Each number is 128 + 32 x the weight over its row's rms, rounded and kept within 0 to 255. Layers, rows and columns count from 0. Numbers have three digits each. The size before them is the row's rms in percent of the matrix's.

# layer 6 attention key, 128x128, rms 0.0794, rows 24-66, columns 64-127
111:123121133139097100136165119180145122129150110106125080139099095119153179081107084185143132101174095062190107124090133135109113139111129132140150134165147147162070088123101069129099096126128088
097:163093078181128101072094102153175154109063155135129111119132128163094123097141148089034125145116170133100112116118171111075118093117118124176089104082096070124103183166123125154126161089130172
095:122123152106125039093131151111119155061075094146135080088127092130153075126150097168108175136121131115145126044115133101088098172123086106083092129162170100142107093153176189147116096163134179
098:162137109096191131092162137153152111118123112134147132169137133125090157175167084109124088122189180121172107150161090132105156128142141121094155129183103096098138113102086112158103172137136106
103:176118152120100108155103118076163127177150122132139153114093098152136158156139094094146057137138147182062124116129102075076081181113055150136134107098124104064087146055108112144127150155121148
092:122119127091149098175172143123120142127102146073155147112107108122167127179158107122114103159137104120137108179058123110107115142101127137154101146123060184069085145158107058133107084151134113
088:158108162153109119070149121159133152178085128097151131152115059147140143117128115168132172108192074124104101191116114119112130127171155139174125136115136110104118128094171126131124068143107167
098:104114146144095040084095095163144126160146154136175181136070129122113168170076132109099110110149139112126154083092079142115177047104138095091160149156128113101137102123166151110092176123096120
121:106157122140170090134096133162127148110054118181073086149101122104150170082080126106121027140126107133133148131117152212156173093169161165158137081161124155188123098131153093140160153144091152
124:150159122130131094113097149078147175133118093142074166093117097092143080177116185143166128097082165152111090162138090123095156221098088133128158118136141191159093131149144090096085177064105092
120:095100029134173178106085132098117153106141135096134197130194156103146114165172065131122119152088150199127125126088150131171131132095121166154126165145096161072093188140080122130154166130089133
119:139153127108151164104093091144116149135151116120158078128136177167114041146106154101094009130114138102131109099134181144112085136090112134145148108134158158126144099113151105125110121136088131
122:169097087103104139121149082091128126131174177118176149112160124146161147153101166175149140127071086157191131155165118112166111043144190143117155136092124145120121146161168094172146173132121135
123:158112103118105165133118111140137116177179166195087132088095160137134165092166146166135128154131207092132108184173157112117100100109127114130134109104135094096158154155156129081114091074158099
115:158138125127171182183143149086137143140110084138088157131099159091134121132131163145109158133090141135110150156163186108103099111165129118124157125147122150159106209091126179151138150123091074
113:057165125103166129131083189209115111078158127110107075113141116179093144134161132119109112163095116189127182197088097093112085122179115157147116117095100131112174168147131105124149081158106091
118:202129154165103172139131149098151067121137152088127136140136122127116103144116103112049147141118207139127080132128118153118082102149184172157106191178101144171146156096141114153124102104122115
120:040103172170094158088162151128071140128135077080093137079162172133145112153153129069130140110115134128172119137146144150072122071103192161125112058195179108167127128224121139152138116150143077
113:120144161126161127142144115136109083137125150069119130126140119043137078151166118135136115108167149181147094101126157138130105085153111135088103119193116100085119106100108105159151130121188133
111:090145106182153136115078160121137163165133154118191135145147161122099128117151138067141167127107133132109149144191159108137186139142123188087135110102137091142196108102153080170141187150132150
118:120148113153181150096179158090079154088125091094146143132100076103127125120116179075102117097111086100142149153077126143143122093100139155103057156118073186158163137090164118109167096192132147
115:162091126110111083133083114052129161170085090128194181163159074135170140165126149137151071123082087097125141084128139106126118114126125140145060112155102123138157148124085121120154090073170129
117:144102089169126088117127061150088153128158174096104093152123105133115095103042121121141188126136141095117147081156140141128143130152171115105084129079131101100141181119106138152160159106080160
119:111128107075120123151150100098093159158134144103157166118123156137178106164114051157105189127088139141108105142082173157185155178130081133095157090117159107193115064152088170150171085083130083
115:121066142125152082148161149099146191155051090130102147105134121102104065170147120107144087118132115132130145130198100100108122175108137165173115142086113148092105131155105109159166115128071144
121:147165107161203123106088139133171200173152131112146101172124170130160068145114143125114119112135161094122060152094098110067139172145169141119173094083126104129123139184123130129084121118143152
115:144143163159116114121128158138114060157120178176129132148121137126122139175148093120072107111162123188132108164060120142113165135098087158128068105096141115124013159151138084179096109142120184
126:145053112175090144124104079180143137147093192061126173157136175128123098132127146127131099066070109120094127161155069106185139133115096140131158147180166176137158065161137169099173140144107169
120:163157135098163117116113122155109105131087121151150101146129184130128143081118178172113111100110144093146113082124129149093147191130161064084110164178105091120134148179164084102141166153120129
122:123188114149076207152094139117124150118109106129129095147116097116126169141173151121132161152117092109173186100156133144201090125055134142100170155136171121164097135092061092113118163119137153
127:083101149117031139127140124181125147117197108149142151093106147169067095152144142143159102051077150198068186100120157109111115127096135105108139095105128133136101099082141153088171113140134122
127:138120205111172093090104171129109148118115135135108183095143152139149154112086150134173137159065067108123161109115131204127046091072058144155158137157143095145133158152119064117179055164134129
117:136079080171125148166154166130151122168161107162159129143129158133162083157124121119117162109136117132120118078074131164165140155135163112145184122109096078177211161203123136125160131145124070
121:167076167113101141134152114105136142094115141159136132147115083189136135117131125134109121145157174138098139106084074115116133173113103139078151155203163120133114143130134117159138218120143141
113:069113134097107113091157105130148111125108081130101092116115133142123117132146119114095156158205135121148162155199123157165193109157108146096189103117135147127144168215135134078095141092096072
117:145173139163136153096076142088121093099143106130068152177159114108082106110144160170146131116125077157111074116148161132173122143084137101149101148126131100142099133166063179160155228147069102
126:067118149140139139081142157107115169157104167123111166124061099129174118106152107083104096135067158115080148130145135190133155087195105091097135172108115133141085127138136144127146160123158134
123:141130120142111149126138050082215079143157120112151094062111147126108149131139166118128097118107123090124118183089093108162166114136110197115122137118121149126122127066069121121161085110073123
119:104172100136113158080105166086121161105132119133179127115033106100133153146118107132164126158098144184132102159151152092102165132145132157155091155123211092182163136129138150163082113193118105
119:101116155149110201110167178114103118059113167136126219122137084094114075100119153116179115094117155202125110152153157115137130171164137097173139158091072116085132138155156142145104110152144167
100:141083086160104086076127131083127131168113121101202146139102056109160146101145110168113107115124139165208142146152126179149152126146105110140129101130146089070133134123116150120154124148067127
098:120113132128140086129131184134151138169094114181127147116083172119161120085109126097059181110129183125166148105108139099082150150164154074125117135163160113145156132187114155102199105166141121
103:121073074173115166085175115137115159072109157082104089178161119116149116166166147112139108162139097115169170116124069144117175120192154192131103119143131145045143149159125169114117062126111183
# layer 6 attention query, 128x128, rms 0.0763, rows 25-67, columns 64-127
095:123122136134099100114118131116098133091141100141084146175151095128140116087202118172088099108118171163075124160104077128080145132138114121203069169085093142131148130144076084099123143113084175
089:159115165097147122150174124154065150118126119085179152143165147172101090182087138139187150126112128168089111110053158148151133098125140169099149164104134137142121072130139110139100188139166134
096:163090144112159148128183143169134114115118061137144130080146148129082122130120165125120134115134127125119181122112091083088121176134116182067145151156121102071128135127123180176098096098189172
096:131143130046138168128149087130093115160149059047085139162069111126152133133119149177098047133151148148080139108109136126140133148111090121116129177134134143121176102105139091139061176138123097
091:192123059122148080129129103168159161149124103138142133102055098138162153176098142143148087136122156146163193150094121104037078130124081124159128121169068132119075153165078096139107154157136110
090:163121160120086125145131186186097112184132114138113147172106117107147147135109127160136074117123133116089132208118091075137108081152136092129076091134126114119131157101167245151124117121075043
105:152114164161118092076121152124120116102158137141118129095123140122158157134119151092063140115064107126115135105111151152123162111127091090070091118150149121128132111134146145173124098123098119
117:079160123120101119065184133103106113106112154163066087118185118122123156147122084088125100137081079150148129121133121145129105126153130126182124073192067121098186125168126118134127108103133112
124:172123136121153086080069114080198144120120154060088161123101105142180135176078138139114109038206069151154086166149178115091141137127126080119142167077114148171084129152103126092091187109111107
121:131185086129147147146168142136115107120103152127196167109201130147161125104105106108117114120216178129153125160094129148082114190057165133132132116132099132131143190166169119128144130078079116
116:105067123161153116135078121138183115142174068148199173136101152180122078095087068111104104169098156148147147126145117114112049091149116113136187121141122102141091158131109097135121090144109200
115:138147147124099133129070054067075108137149171093147167143161119147164106163102159166176111127113155107138110172091140071075127083151205136136150093126119090050097134168146073154137154122108158
118:115144100129156117135163177115103114138103145109094131114090082183095068101072123150121159128155137161200155179191068130155111110101200144103127080098157156108141190087164116117128098089162105
118:103162136113166137120153142131138146127130125109113102112125198084170193166175118110106097055110150147123089177141121123139144130097156116191123149116155117148113155140123193128128188106036086
116:130121145107083117068059151154114132150104128174115116086122113174187114161169186063151149165141119062133144155126074094135056173110108136148101118126137139145183138062161140135128110110051091
117:196138118178108136161087130155098083066127145094135113120125110154104113129143112080095136155110098169092102108139085168097104098113151135158143135096091124148128193138106126109095115078101166
120:113163132169112082120130177146055144134156132102144147090136155112119173120157132111147105114196166144114151080112093197113147131125149174116116147143152112196137119168129130149113081148136140
105:144110152201108100171164143174125041087134132103135113133126067152190129106099107140145100126135140141090127121080084123112100103146116119065096117147169132120128072127119206099123100071078132
106:065094135149147148121136110039143158141136106120139083131163129106094087137146121089140165084123122085137136146097167137109100159175121133112136145078126103151203051143114075150109182180142084
119:122134125182099120098147141109135102108115130080186071109132125157132174153151107130143123136134092150140106167061153128119114104089132114114116125132122159144141112149216147120069114143149065
114:118150137091081079158104123099141166094143077075126167139159084135138171101144138166115097141061131151150098136111176180083156124112080068126087144141192103117158124145074099106096055125169137
117:110163151108101122109101167166130166102184102097121113172178116158155063063077156086066179132110111164156126147155096166118140147132118105144127099117135159156156159130076130176144132073112142
123:087138106130100126123115068105086113109110206104132106075125200111096104113103081184117157191088161163076088202090136119142075149096107152089148175142189139133103078128127119123154092103080145
116:199056130098090094150130134098185095110118051134097070159143093120083155095139126115123130098139132146136147141140107146129131148162187138131077174091106151149174091147088068188189131077106163
116:185147133139116121092179094172159151143149117073098126115100127129158142153132131151137163138143199144080059170150168099135175161148152150120163104125132127163153135074108123119083059166069151
117:194077142116105121134102110098069121120064147211080115122152112139134087194172069116114032193139120142121097119053154150125132060132101106099150134107141151144103140077086083140140172133069140
123:094094099065125170168085126120136185129131126131086080165154150084149128103149095116132122144088149113075110139105089132143162081078157120138085175166125111149134109141135193081116103137102207
121:180134201139195124112073080153103182162168132157161103133163178144114147075144163158119122104118076140156116157085134150100107152129145068144136103141161095117131143081112139134117194109129148
118:123161128162092143130084066113155141111178116149123067085104061125158129133162127067139126203098108154128115126121126088177141114143184140148140132114171169096112099142114140132168140146154107
118:097095096068121176117100114104092106127151147093125144092109143175124142139097112190112109111105098137088151073166157179085164126147149088138113135100192155157100141069188107091108116072138141
118:160132184109183078073162117124095148102118088076133133090114146166165112147098170131108068156103097077093138109138102135117091131120184131121156153149154081178116114191128120098191093196163152
117:186106089144162109122110116146107151169121143109122159138111128146152142136108121150088150141148122220124126163137093109204117147144089150098134107159066087127209188093086079133145102148136091
118:142089114076106150154103096135109159151078085173105106104089095079179134071149105093088167120159131155086092120093134150124104111078146171170144144130127112108129109128192160116096147144178191
115:144120040067173116100101167120157092098155190133129098066158148087129139072148151142120110155121141105130083139177085140145121146178077188077102113100117200112121120157103142117097133091113123
117:168133141173151155155086127133099112123138147127090172127188092105128081182132155138095137194170149172147140102163178121155099157092147136152115142162159085129125120137138168148120168115110119
122:133113081138158158099112191101116158156100140110145151133164147080184128109134125070112088159193135125097117139125105171073131080192130111106150175074086151153103090133145121123106125109121163
119:114075059158116096094149107100134132105134193201104100134079100099112135105158123118121064140162158146096140169144134144113152159095081090160136081093111116124094114102082121211143106131188139
123:119123124119113149092113115088137153066136100123134165081086074084138126074118128124148127138169117169173077111106116107129095138186073123111101122171135126220132093135130152206116146100109128
119:110124145150135232155153138134131136097075122179150144157152113143148159109118094161209091115128108181140179124131171101147087130125125144134149132106140159182182134119175156158137123139121119
103:122169097149066106143169141155137119121102105153125155147124088111104142138097134148073109094101148169162154146179146060093141079144092193117102151086148046082165109138078148122116120107147077
085:075132142166172147156106115172134117133102106126101124147105153078095125112120142097086143131175126133154166117083118170209183112135145102091152169192193130136112127142143119113174105111102098
103:152130077107143124164096122157131118081156133141150079171182121133166136095148099139121119114093172164167118084097104092104131116148128164159091135173068148126191170153149144100127101140073054
114:151186142091111145158102127110150164183125163081061158124132061182157155084103202175108104160145128114135094102128144127133125194172123103156135120138101083138209131139164135101121099138144140
# layer 6 attention value, 128x128, rms 0.0875, rows 0-63, columns 64-127
084:168121122147092114102171064141149144128086078148157146045136136116049168152108078148121125142129101179117117099123115119136088143129139114117146109133151101103072173187148148181128128114154103
088:136092175146133203114058115167145148113065127128146101097104125089100098130050155108168165125061136089123167133123114110101152115133152167158109175141112113156153121169145156171168094067093112
084:156117065133179073140124127129117113113160182148133177113119153116133070100116151119077106154101089132201083108151085121128173102136092121155155078152142069134053152098092205088167130135161107
081:127126100154164156107172095119110092109131093147187140128100132108094157060103122176187119180134121106138149137140138227185097134141152112105096124111099168110081095133131147154198160096160127
091:060179138167088113172214129141119119140126080132137123130074089089106138138127100156088151109099122110180091124141227130104148141138118167150128102154120101125161102118128090080095107082116143
091:139144152113141204179104110157135127163125118096122138139150111144111097163064141111078109076144125189045152144116145116129091115111124112121110142099147105119157148131093113150132186150129124
085:210127144152105092126152156086175122160060189108143093179139137097122148111103130121163120130166150111063087057118123115138070115172159086086136144143124137162116160093104123170152152127090145
093:134151117082115131103168076122085091069116113149136197161113138093099072154062155166128115119137185108165130140137090156145165067158073197184177106138132137118156100120139094115082151077147137
090:142151115119097146146134103110160108133114145108124150162122154159144135150166161067172156055107062057081124139110189100091103135093170150120147133135110073176123130114158116112144137060091136
084:104131178112126099132159119107125146174147129163078120111077161063096174161125171097090123099106114125121113147148100142124102101181186133137137110105131140165077152107137113195144081096168138
097:095136085104201101149115106138114160106110190177043166139083085097098158098147152138150165131118159128144148167117141130090088162086100161187126128117107165076141107121151121142145117167138083
084:122135155153085174131151085153142086111132109149144095112121127161141098111106140117150076148068118147120182127187099114159192157168171125085173127083170073101141089102101091092160156119129057
088:139134099213166114157173146051098138183059132122085079119125113187197166181115106121126116143122130144086092153157171089115144101110148096128078134131140158116147119091102106096136160107158156
086:093118123121160109204137142117086130100103106179085146128111103187151164133163113131112148075134174152118157142135163138073134129185104102109152080089071100153123052074122170122167115111085148
077:161107141126108129158109160172141157096105094160138151115152112144133113092177152124159180160081117114116040111102079135168107119150150174134090056117098120159112150086107141137162087116152117
080:085185110150132113193095094106106151171150124153130129098140098170095158140118123088134076081189137100192100136149131095147158170138087088194165130153129126151148078138121123135101140131235103
078:144144191156185112176183131117130140103128118118200147120180177152150095146093174145090112175114078132094127149164124110125122198175132131109156091088138176170126136183179126160094076089107141
083:120122107132161140105151154128173177089181123151167119099058162118141170073083144092115141132175140153094076131047139130149123124171115156108046177086133108107105119131087119094125107092099125
083:131098117146143188093118155097117180156150067091122104143075128142112126173160101140105061133170119132140175123056101122100137151191149049133134122125098136110116125131172141097114139134084157
090:161118140168081126095133139166098150143140103173107085193113144098133152153136132150161125082150047138151163136150131100125110057084130139127195140079062089178161106089109115104144096047074185
092:123149086068125122141097093144098185187192169130134148169098111144139163142155115162063095111145154105092098128139123134166134045151159053169039151183097117112098104136126106146159135182146108
084:131168146087089102108148116141132096121124096164067075135129117156132054143207131121186115147128110140101136116135149114037186120142141147112103122139100125144151138119121125157131096089104184
088:140090105178122141135074104085116148113126121132080116109184158159138127083182171118136122093131192118102099127164120150151154114163079093111079130151179159086133132159131097155134084112087131
087:181138140150153074155104073152138128116089081048157152125153076132110127136088069177107152156156129129111175178145186133097080147135142208149191155123119159079143180115139152156107146114140165
085:163051103124151192125114161095131143129141109138083124051156088160130146060122148120157117144131112104122100220114169118144137124145125104106087139114103136082140092112158100114133120134160056
088:096115123126130091168091128100140099092101135176154171118156134073070097128129147110102170155158123122162084144145103118132119136145085145155086109052106143085151144139163213136137156164158115
086:078116168117171168120095116178117114150111127096126179079080163113127058023115132120149136109129109132153104136104128133141116167145095119142103127126116134118099208123098162095116117105091118
082:192096109095118110052107090091126159100082123104135068131105146149083116128132133111156075083106104169108039139086172132150096141144133104114146136120087104112124114104105103153084158179097106
076:098156143168115091110137104205086200132101102148123070101118123150146151107173141168105102171097171159114162100122112087152104145078071074125076062139159170105127091074091138142095184136126147
088:125132135161130130102139130083117095106102133112165164125098091144129108143130096184114148150179156115120132144137183093138141148126105107107099110090126103109078131127159100174118096131133097
097:121088114082079171162104147144164093094146097209183109119140160103185113178088137165051131095130074122128131172157157137080118198132097090163081168130127125077122155126114116119074091158137156
073:153187112147078119117138152188064094087152095134120097145130090136088117141090148095168171050121125192146124142089079180139189121154136120148175127133120136097129163109124125095188097121111145
135:089135185128170125110141139128151131091187128083132118118124123203085133107135085113121150111123194128157124137128126157154182136124118108108093149153079109110136057158146105171166115084115136
137:125079155141147143167113112099129165147182142176129125085134095218117110073118091122097125192111145206145135091114050174101134113095094177143139111101136168136151179100131154173111166080147114
132:166134144111167160085119156153165169122120172098118127047120075163155144090131079120150135084129108153097148097134100179128132127120105176136055109081179117063134174123112165112161146104127092
125:149152101147097072225060133137114121171109153105109059122080123087125076116119130114166123102138164067109107097114142136098093061113209156089127177105140137137130167163089182159135080137148185
129:149133076151166075104157127188093152137067144129135132131115101154066113116215101152106165202146151174129092182136117125137109117120134170087153172148155153130136089094185146083181126121161146
118:129098083148122113134115138104167108141102114138180133080085159125152101105066153150119130135192085153164139119187101141184112143147109138124080144140090141155097138080162124185089163135158120
121:103110085101080141106124120183111144120085138153157089153189146178131141116142084172078127146067166185104146170121166168102111173126122111146093135148135142101152147116122089190096145097142078
123:148071131130138118129068158173055106129210137148128127102097126099141147101181120111107061107136114127169117093095123113117122187166164128151130152101171137143111132197136159090142129100185125
120:142093092166115093148093133133130159078155115062133142158134153125154152155142140145128135126132085154118103084134171094137106073107054160118177153126096144114150156120111142084134151160127101
129:126073144132118194124128180184122122208088110157158123080160065094147138147152147167190143151108140107126134124152121087132158080113094144138100126160147138140125136129138175137164170088129148
129:148135077120124158091172149118107112183146127060123189112105178115116199157107133126115094077124147067204151152083078132117144132107114129181147137146142113167112172087094170113112114106117164
133:113160090130061147160170099157070131132127163124195097124132118055106141165139100171096107143174162127126122124129058110106092139073143065106124075116066134190172108151141126133126190116112159
131:125089127098116144078114125104156121124162171127124137107154057057152140087112113156135133122198137145138187094114125099048111126086129123106138127152111162158144067100158109156216146164101126
126:113072184169196134138127087103157095179153071097148106174075117159069097138139059223106116124124148114124125111129101122099145139171124101125164132154091111160069152162120128119191112153132129
127:199109119141131089124147124166104144071155140157113134165108170161130142073117157125169122129111188138077132153123132164157085131162093140098125120103128079184156108080074163145145121133087115
136:138138126150136067128122161203151088183124120104112173155143101129097124128113088070174166087093111181123137191126117129111126170184157113112166101067115124120115161075124106070112114130174126
127:148150140117126146146200204165076120157170065131126117153123127211130100187138146132161113155098083114124176146135094143105187114056179145081125096124092140087097132126125145121151180171120100
129:151103165151090027085189094136135058123116176114104103149155148116130120151193166158173086105122144126143135153091169161193116115159084097178154117128159141146177158126116129133104128115121087
129:124156153144090137137086159149074090082174158123160156147171139074149150067140162127126125190086139136087085103168061109115133150133161177137189098147065074100138187105147116089177144073079117
129:106165127047131143148106138129129132104143148129089164159145166174079146091173135108111114105149090104147127199120073135137154109154146114070112164135106156142114155133125159081116111134076153
131:158160133190148109110167162098140113088111102125154180140134122139116151103063037155169111161150106137157121138159123137104118060167176123113144118080153140170140113152138107131175112018148160
124:143174065134119173147180184163070100143083150106162162134134153126072123167085127128130149142133180108139144085116054124098135132161056110111091123156139114147072140162105082142110095118143144
127:135124104147131142165101126132137136075115138072153128119163133126172114163154096134099181075084106049126147109115090173125088124130145116146153113113202122120083119084194101197111137098082080
142:079157093109162116119071151112077138161129149132124129143131093108123072105118210142146145133126134114115243197107143154144130115109140184127115142138151126152151160081097039171146124116166124
133:082127124155112132121135149173183130122136100158098149109084116119175199086122142173113133090128143147126134162100134128088166117094081137161163126100092156119156129210081124146093068104108096
130:124107096144151145186143137154158101174174134171129144154155104094136144140146136086154118124087130122091150108112187091110152130107106144127113119147173196151155120131195161123069138144084136
121:137135086168132165076121046127097091091135161128104100112101095183145125162111203095163098129077116154164090134107120070097104179194173120105129114122177173098175086141166116137148101104087074
124:137114102157117139102199083161164112151154075131206119137166144075158131080142135086113123193147136083070236128098137156087107148151130127170140128095178100174130071165102098097130134139159160
134:082118138136123109115115120090093089177107107154150100130104197089150168129109112141196108107098170152072127080105071080138082144137151182191096126148109149087084115104153179073156138151109096
135:099120146177121099088183125130177124154146156216118160146114182126136104118136096143150140163111063145108175115112113158081099104136082106104143112122135080112106163090104114076098119156084168
136:096089138162119130155110152143128181096107127127141145196099113156187181150137161175139158093162101182100150106153127138162109143077123109136137120131112078131098122151088158124104127135119159
128:075157118173124121106126133134178114178154104213158104161144090088119078111131138124141109067095116135197135141132113142217071158124092096134126131156053132099131146153082164186162109135169132
# layer 6 attention output (transposed), 128x128, rms 0.19, rows 0-63, columns 64-127
084:132112165149126172100123122116163083151098124126099161180077096169127122129095142147158167081138131140076119170179103124146118106154170138132154123158184170116143123112119147115136176118078097
090:113136120114120096169133136123146128090128143084079138152121117130165193151143173095159143209136161129096079133104120130153157163094118124134105160130106123100166203145165095163079097095142133
084:116109095092205120112135147166116192143201122107229129116102119119153119086115103139145151165136173141140165140148164097113085147067138054104165171101196182095124118129062166101116147091085072
078:106120144108144077155113179123159111113167195153179096085101143142140124174131068067117142193067116142147125159071125099152173128122127169091165131110110099113170191138121093115060162165120118
093:144157140166162142137162135128103154163096146154141091129143144153151185095104143142111132050121059109130095134109115123127109077103128091103085113207104153050094120093184097113150137190120084
089:099088115199139154127096096100146150152083111129016108090113121167113140114087173132099149171109113125158074117160147083093112093109109185198092073088132161154163146130136112144151145146105149
086:119098129129140169022104082131085126101195169177107169116123069115151101141156106070142133167126152104054179150122139103136157152093132144055154194107091138110046122126132162131131175085133117
093:112098203171179135132150147103111111174145114172200138189105193126081132140166128139113117106139156110109150112078111131098142051092131118131053185145108160148136107129107130097147156120107110
091:122086164161122163089133059101124106095075139115116161095145110085177096142135105168134095109124148128120089147085089157185198129124112167123134114180165102056133101144153198153073143186120123
087:123095092117100130085144129090107156143142139160155174126159149122080188096187125097066139142130091134128161115160134063136128138131122077097158161133092122113194155192158081144107171195117111
100:084144122096104124158173173102166133086106136121194079094154148131112168162106070045184140128182101107169135127159130159104201127130082178152072097135160143141152086126149163137150138093137119
085:098127153085190142104128133082068168211105089055096158181129123163083156139117148174113066079168109104130109172113175144131100066158115109111129191180177134127120123148132163099140147100127176
087:157092151043108120133127113195118103137112119157135149152099145112095165123082156149112047102131151086142150138152094128158110166160100161080183110101115062060129136122152180110135080120142157
090:152133078128106140094160182114106138154118118154194077092175188131075151117100135137112058190129150111227121114173179118162154127130161146191169110124167087058099155102146154136102133142084117
083:157100099097087151084116155108148084101091153211115102097155118051100123160166106129130112169077148142110152125181165123117156112146180104118108202125106077135119094125180160125129171099127130
083:128115075081204153124110136126121102158117099118115173184151150126123141111136110141111059050018130147110089100171145104125097078148148164080106112167097185106103074097144053102117153133126117
079:082144129067109146129130192132162093125100111093108107125089124093158142114234160123102174127114142143132149149066110133124114138132104117097118156119120043083150145097126153140167095132166116
080:093149138099076089149147121168102200077149117091056061115083093150113118073147188122193159155075118074132182140115132104133135136157165180158096101151099215155131089127136037127122162146162152
090:118175146150154105095125081134118162159167127123077110151104105131117092128148132100089165131185078154169101099145108133159110133156167179131133115083156108184187146166148103112121153122070101
087:127122143152064141161119135081118151129107163087089143132194150160082138075119144124073080074133138124149109127117116096150128147155129140119062087180163122134070126093146160168124145200098188
094:141119105148134108109167111108135138125101074125108147109120140102118127136074116016140160116173100151180065154163106171107115178113113097041205077130124116051142123123082097079080159104140124
082:113195125159120192171136142110090139105114177061096064142152128126087163124135116148127062118112138145115152065138132151147148189164091155174123140065147146115113042105089155136147116103070127
088:138153149061091101132106145123117093125050101164195126114124090172109123094182082116138125145113153131064159128133152125115122160170128100198118102138118097148179142101110091130172142160111164
087:133126168185104115099138145140092101203079129138160153119124148086128109187139129168077120110118137150143089114155146083174140100131152153079080156133142124087088106138158073108144093103160140
083:116113130100142070118150124173157101132163112161172059146131104149084164127144102119116135082146121123075108105123148107157131101146174149089170106105136126088091147160156043113175113143116163
087:105099125116146061112131155155095082107154139145112194106162149152159126059113132126138211146119161117175118110096158090130134164112096069110089112141143124119218109179117124135138179087163091
090:072203110128148115152165137097144130115167132136190086074128136155213114151189187111113167163126143073085125137151111134109099156134154107075125187069147132184109103131123112114152104152106135
075:147096092178095122156150151173140129087150085162041170114133156100137125145164061135148101086138103096105118144123093127202112074096189122111077090120169095077209129135122143171132141123132152
079:092145075133145135100141171055134096119164121118128151108088126141083083137154190142124160100147107120155107139191133144069108090147192202141109142139145088154092128172109173122122082122145076
088:156067125100119094129145168157130105180117154164123139130091078080163120140137137008107117140092169096168133083145154179168169074194161112149140171128148114159140133118116087142186114085085109
098:121103184113110076138151139164154089138147126120125081114119147123059130096126094093138159212105091144133123122095164184131123046168144106107107108097146177217100117133101182147154113148173098
075:100144112101168165165148120128102140172141103099140137162160136160162115117155098119139134154153122122104096115098107133113098136091109147188104116185140147095153102169077146081105164136222152
136:149048164188218117148127164177072120162142100105109132144183113154131144116114102164182098130171187155154119159107113095092150150084178122133093062159065139112137067135168138156167103111148066
137:152084102181158111122147116083155155133088144178104135124154098131115166144130128105111176163120118173159107114096114166103145141117131145167131123071110111173092162044121145095180139089167099
133:141090154116176160156138087169160103120108169131103158131136120160186108115111095112167192106122113147130075118086077083071184097178085165132121080079159139125069157119098170107127106097141143
126:165097102074083144065149143145131106058097136196091152115142156114123102166131146148122211150152108139156138132114207116093104109083158134138140142148157145138120161152157162115101061159100108
128:159121146120145114188085135136130189090092107166144177079127150142128113109127102144111093157141101187101068117212134118162171114133121123133105182141106111143116062132161061127156115103091115
119:151122118067106207121167097139081187123101121075106131109142135158153170034138126177118157146130112100177079085156083149188137151192120117091070178141098187105108075163073157103101164170131127
128:177130133156092129165117153180153093144212166177071079167126111081144082067131105168134107129110147141121131126133134105083161138100103197163111125117126107133128139156089097162111176126115109
126:150148099105124131105100170142148118175123073154140081113106066123176131138123078130171210102132110131179160121096167096093141157176104128145079089159093175136143198123177174091184150142153122
129:068110097130090091130127186143126089128120125145192128102089123095151120168098117146125090137166133203151113146156128105147150084123074117112171066147122071162135096131131122075146140198157158
127:123136065200138143132162132062075149125131102121130117095144097128125129117102133178114117106171095065111173163133156140162166136066131149168114099108076184132143067089143171124102181076112167
127:182106039165089099126083097125115120114151164073132175143123133170143108142087102102077089116118124141121211205109118123118118131066190144135137152108190173118122124102158107122141151162095117
126:160175110130132145198125129128099126141059131130110090088152117123133163102136108121144123187144154103157164147148120120141150158085168132084140118108130069104144113119191134108210123201114113
130:086140111119135125101080128064167102173168123146085114118109134089136158084064178112196117109199131114122168118188141074178134112078133104123137115112154145224175106121163163080146133128089091
123:132136170179152125099104098111115104111103089130111134116101091133097117148102128126114088151178151082130091137125061194140113099147116166087099215041127161172167082149110146105140092147072123
130:104102123130184101146169120200124084109128111157125111103204138167165125071094126092116182121146148160151126105140095167129079130149139159153145137089152134169150138140148112179125138094125194
133:112107168170150104105090080151101108106112165156186142172104164143138089165135078158150131085090159114125153128162105082175115125124144093133141144091144132204094112104135126168140150190142122
128:096141134099130140084134144133145113136154136137087092123099165166128105117129151100128107142148114137108108128101112168137093076144187099159098032059095150071189080092096144100161125201084159
131:155126154125141068122100155143131104144033187079135070167158071061180099153136168152142135078115116123081134151154096102148089149085078121111146125153152181163125138133164094120099133119147134
127:141184103150094185103102137152100099144135123072105132086073139168133149143101118062176134109116159159142084081129073086150115132099125181147163122194084131084126124102123139122170144130134104
126:101132122114143171152130152113192117126155108091121107131115103133141163076133105081152123180140219098121093118137130127136111097142098112134156083154144094103106167125147133178087050104077080
128:123121113198097096167165164135131116150128118175103164167131128153116147174110104158110171182127155178101055115081174203167126099138085046149124136102208161074146132114148116114134127126133109
124:145064121092086152202115140087138104140130117063095119149130111121195180163090134112108119165106154093132133119111105153143155179132120083090123118060142123129138181088131044100175160159104129
121:146116103185132166092094151168146110084168126085123146146088127156117147181121159113121158144127181076141116169115116064118172151159121090093080156162166073134093112119163155161124142075086128
139:078181155128161111087139139130172193130106121104136121129116182105112118121140174121143160069143139153122094112143064105139165155119161111102161129142114120104141160041111102177096114067064146
139:082116155141147093095121128090130118122069113151113159160132098106111162106145157105156153168110074113146140075098164099142141144075151106151124132089082049085093140170136050155117165128146098
133:128169130071181113140145121140133096183130149121132141126123091139096162084123093207125142131059180122117130121081134132103125123082098084110114102108102137157131124146164089113125141166140132
122:082162138161133178152093088121127139148115103140154126131163120116087093126064193104209118150099092180177160120130156180092175168154186136151130127158113150150084142130131126151181082119107138
119:154178164133127111074177173138107092145148177156124129125059124147093132137132131122093129174165129126089104115095130126200156151142113120140142098068146115147107075161137113114130116121132174
136:171106127136082118137158159078149185066121133188150069108097100144135153095101166176163132065095162119095091140144140102167102133124168142081128108118169085093141141182113171125129168112136148
135:138112109176163155106095084114130142148137119148157158152138183142126115126121112102136180102136079126136088178129149102196086168136068075111134070082102128138094123173083150088105131126145066
133:133102127160091100174111104135102157137189065175190132185105101089169154194134156159106138101179109128134142062159076078153143146083107137152078106128135127110078093107068124157084099170111121
128:143119114106138108098129189078119087198074133106137099129138161075155156097164165109159130142137126135128119176111110115119114098122127145119139134100098126174123109177070155187145189183109118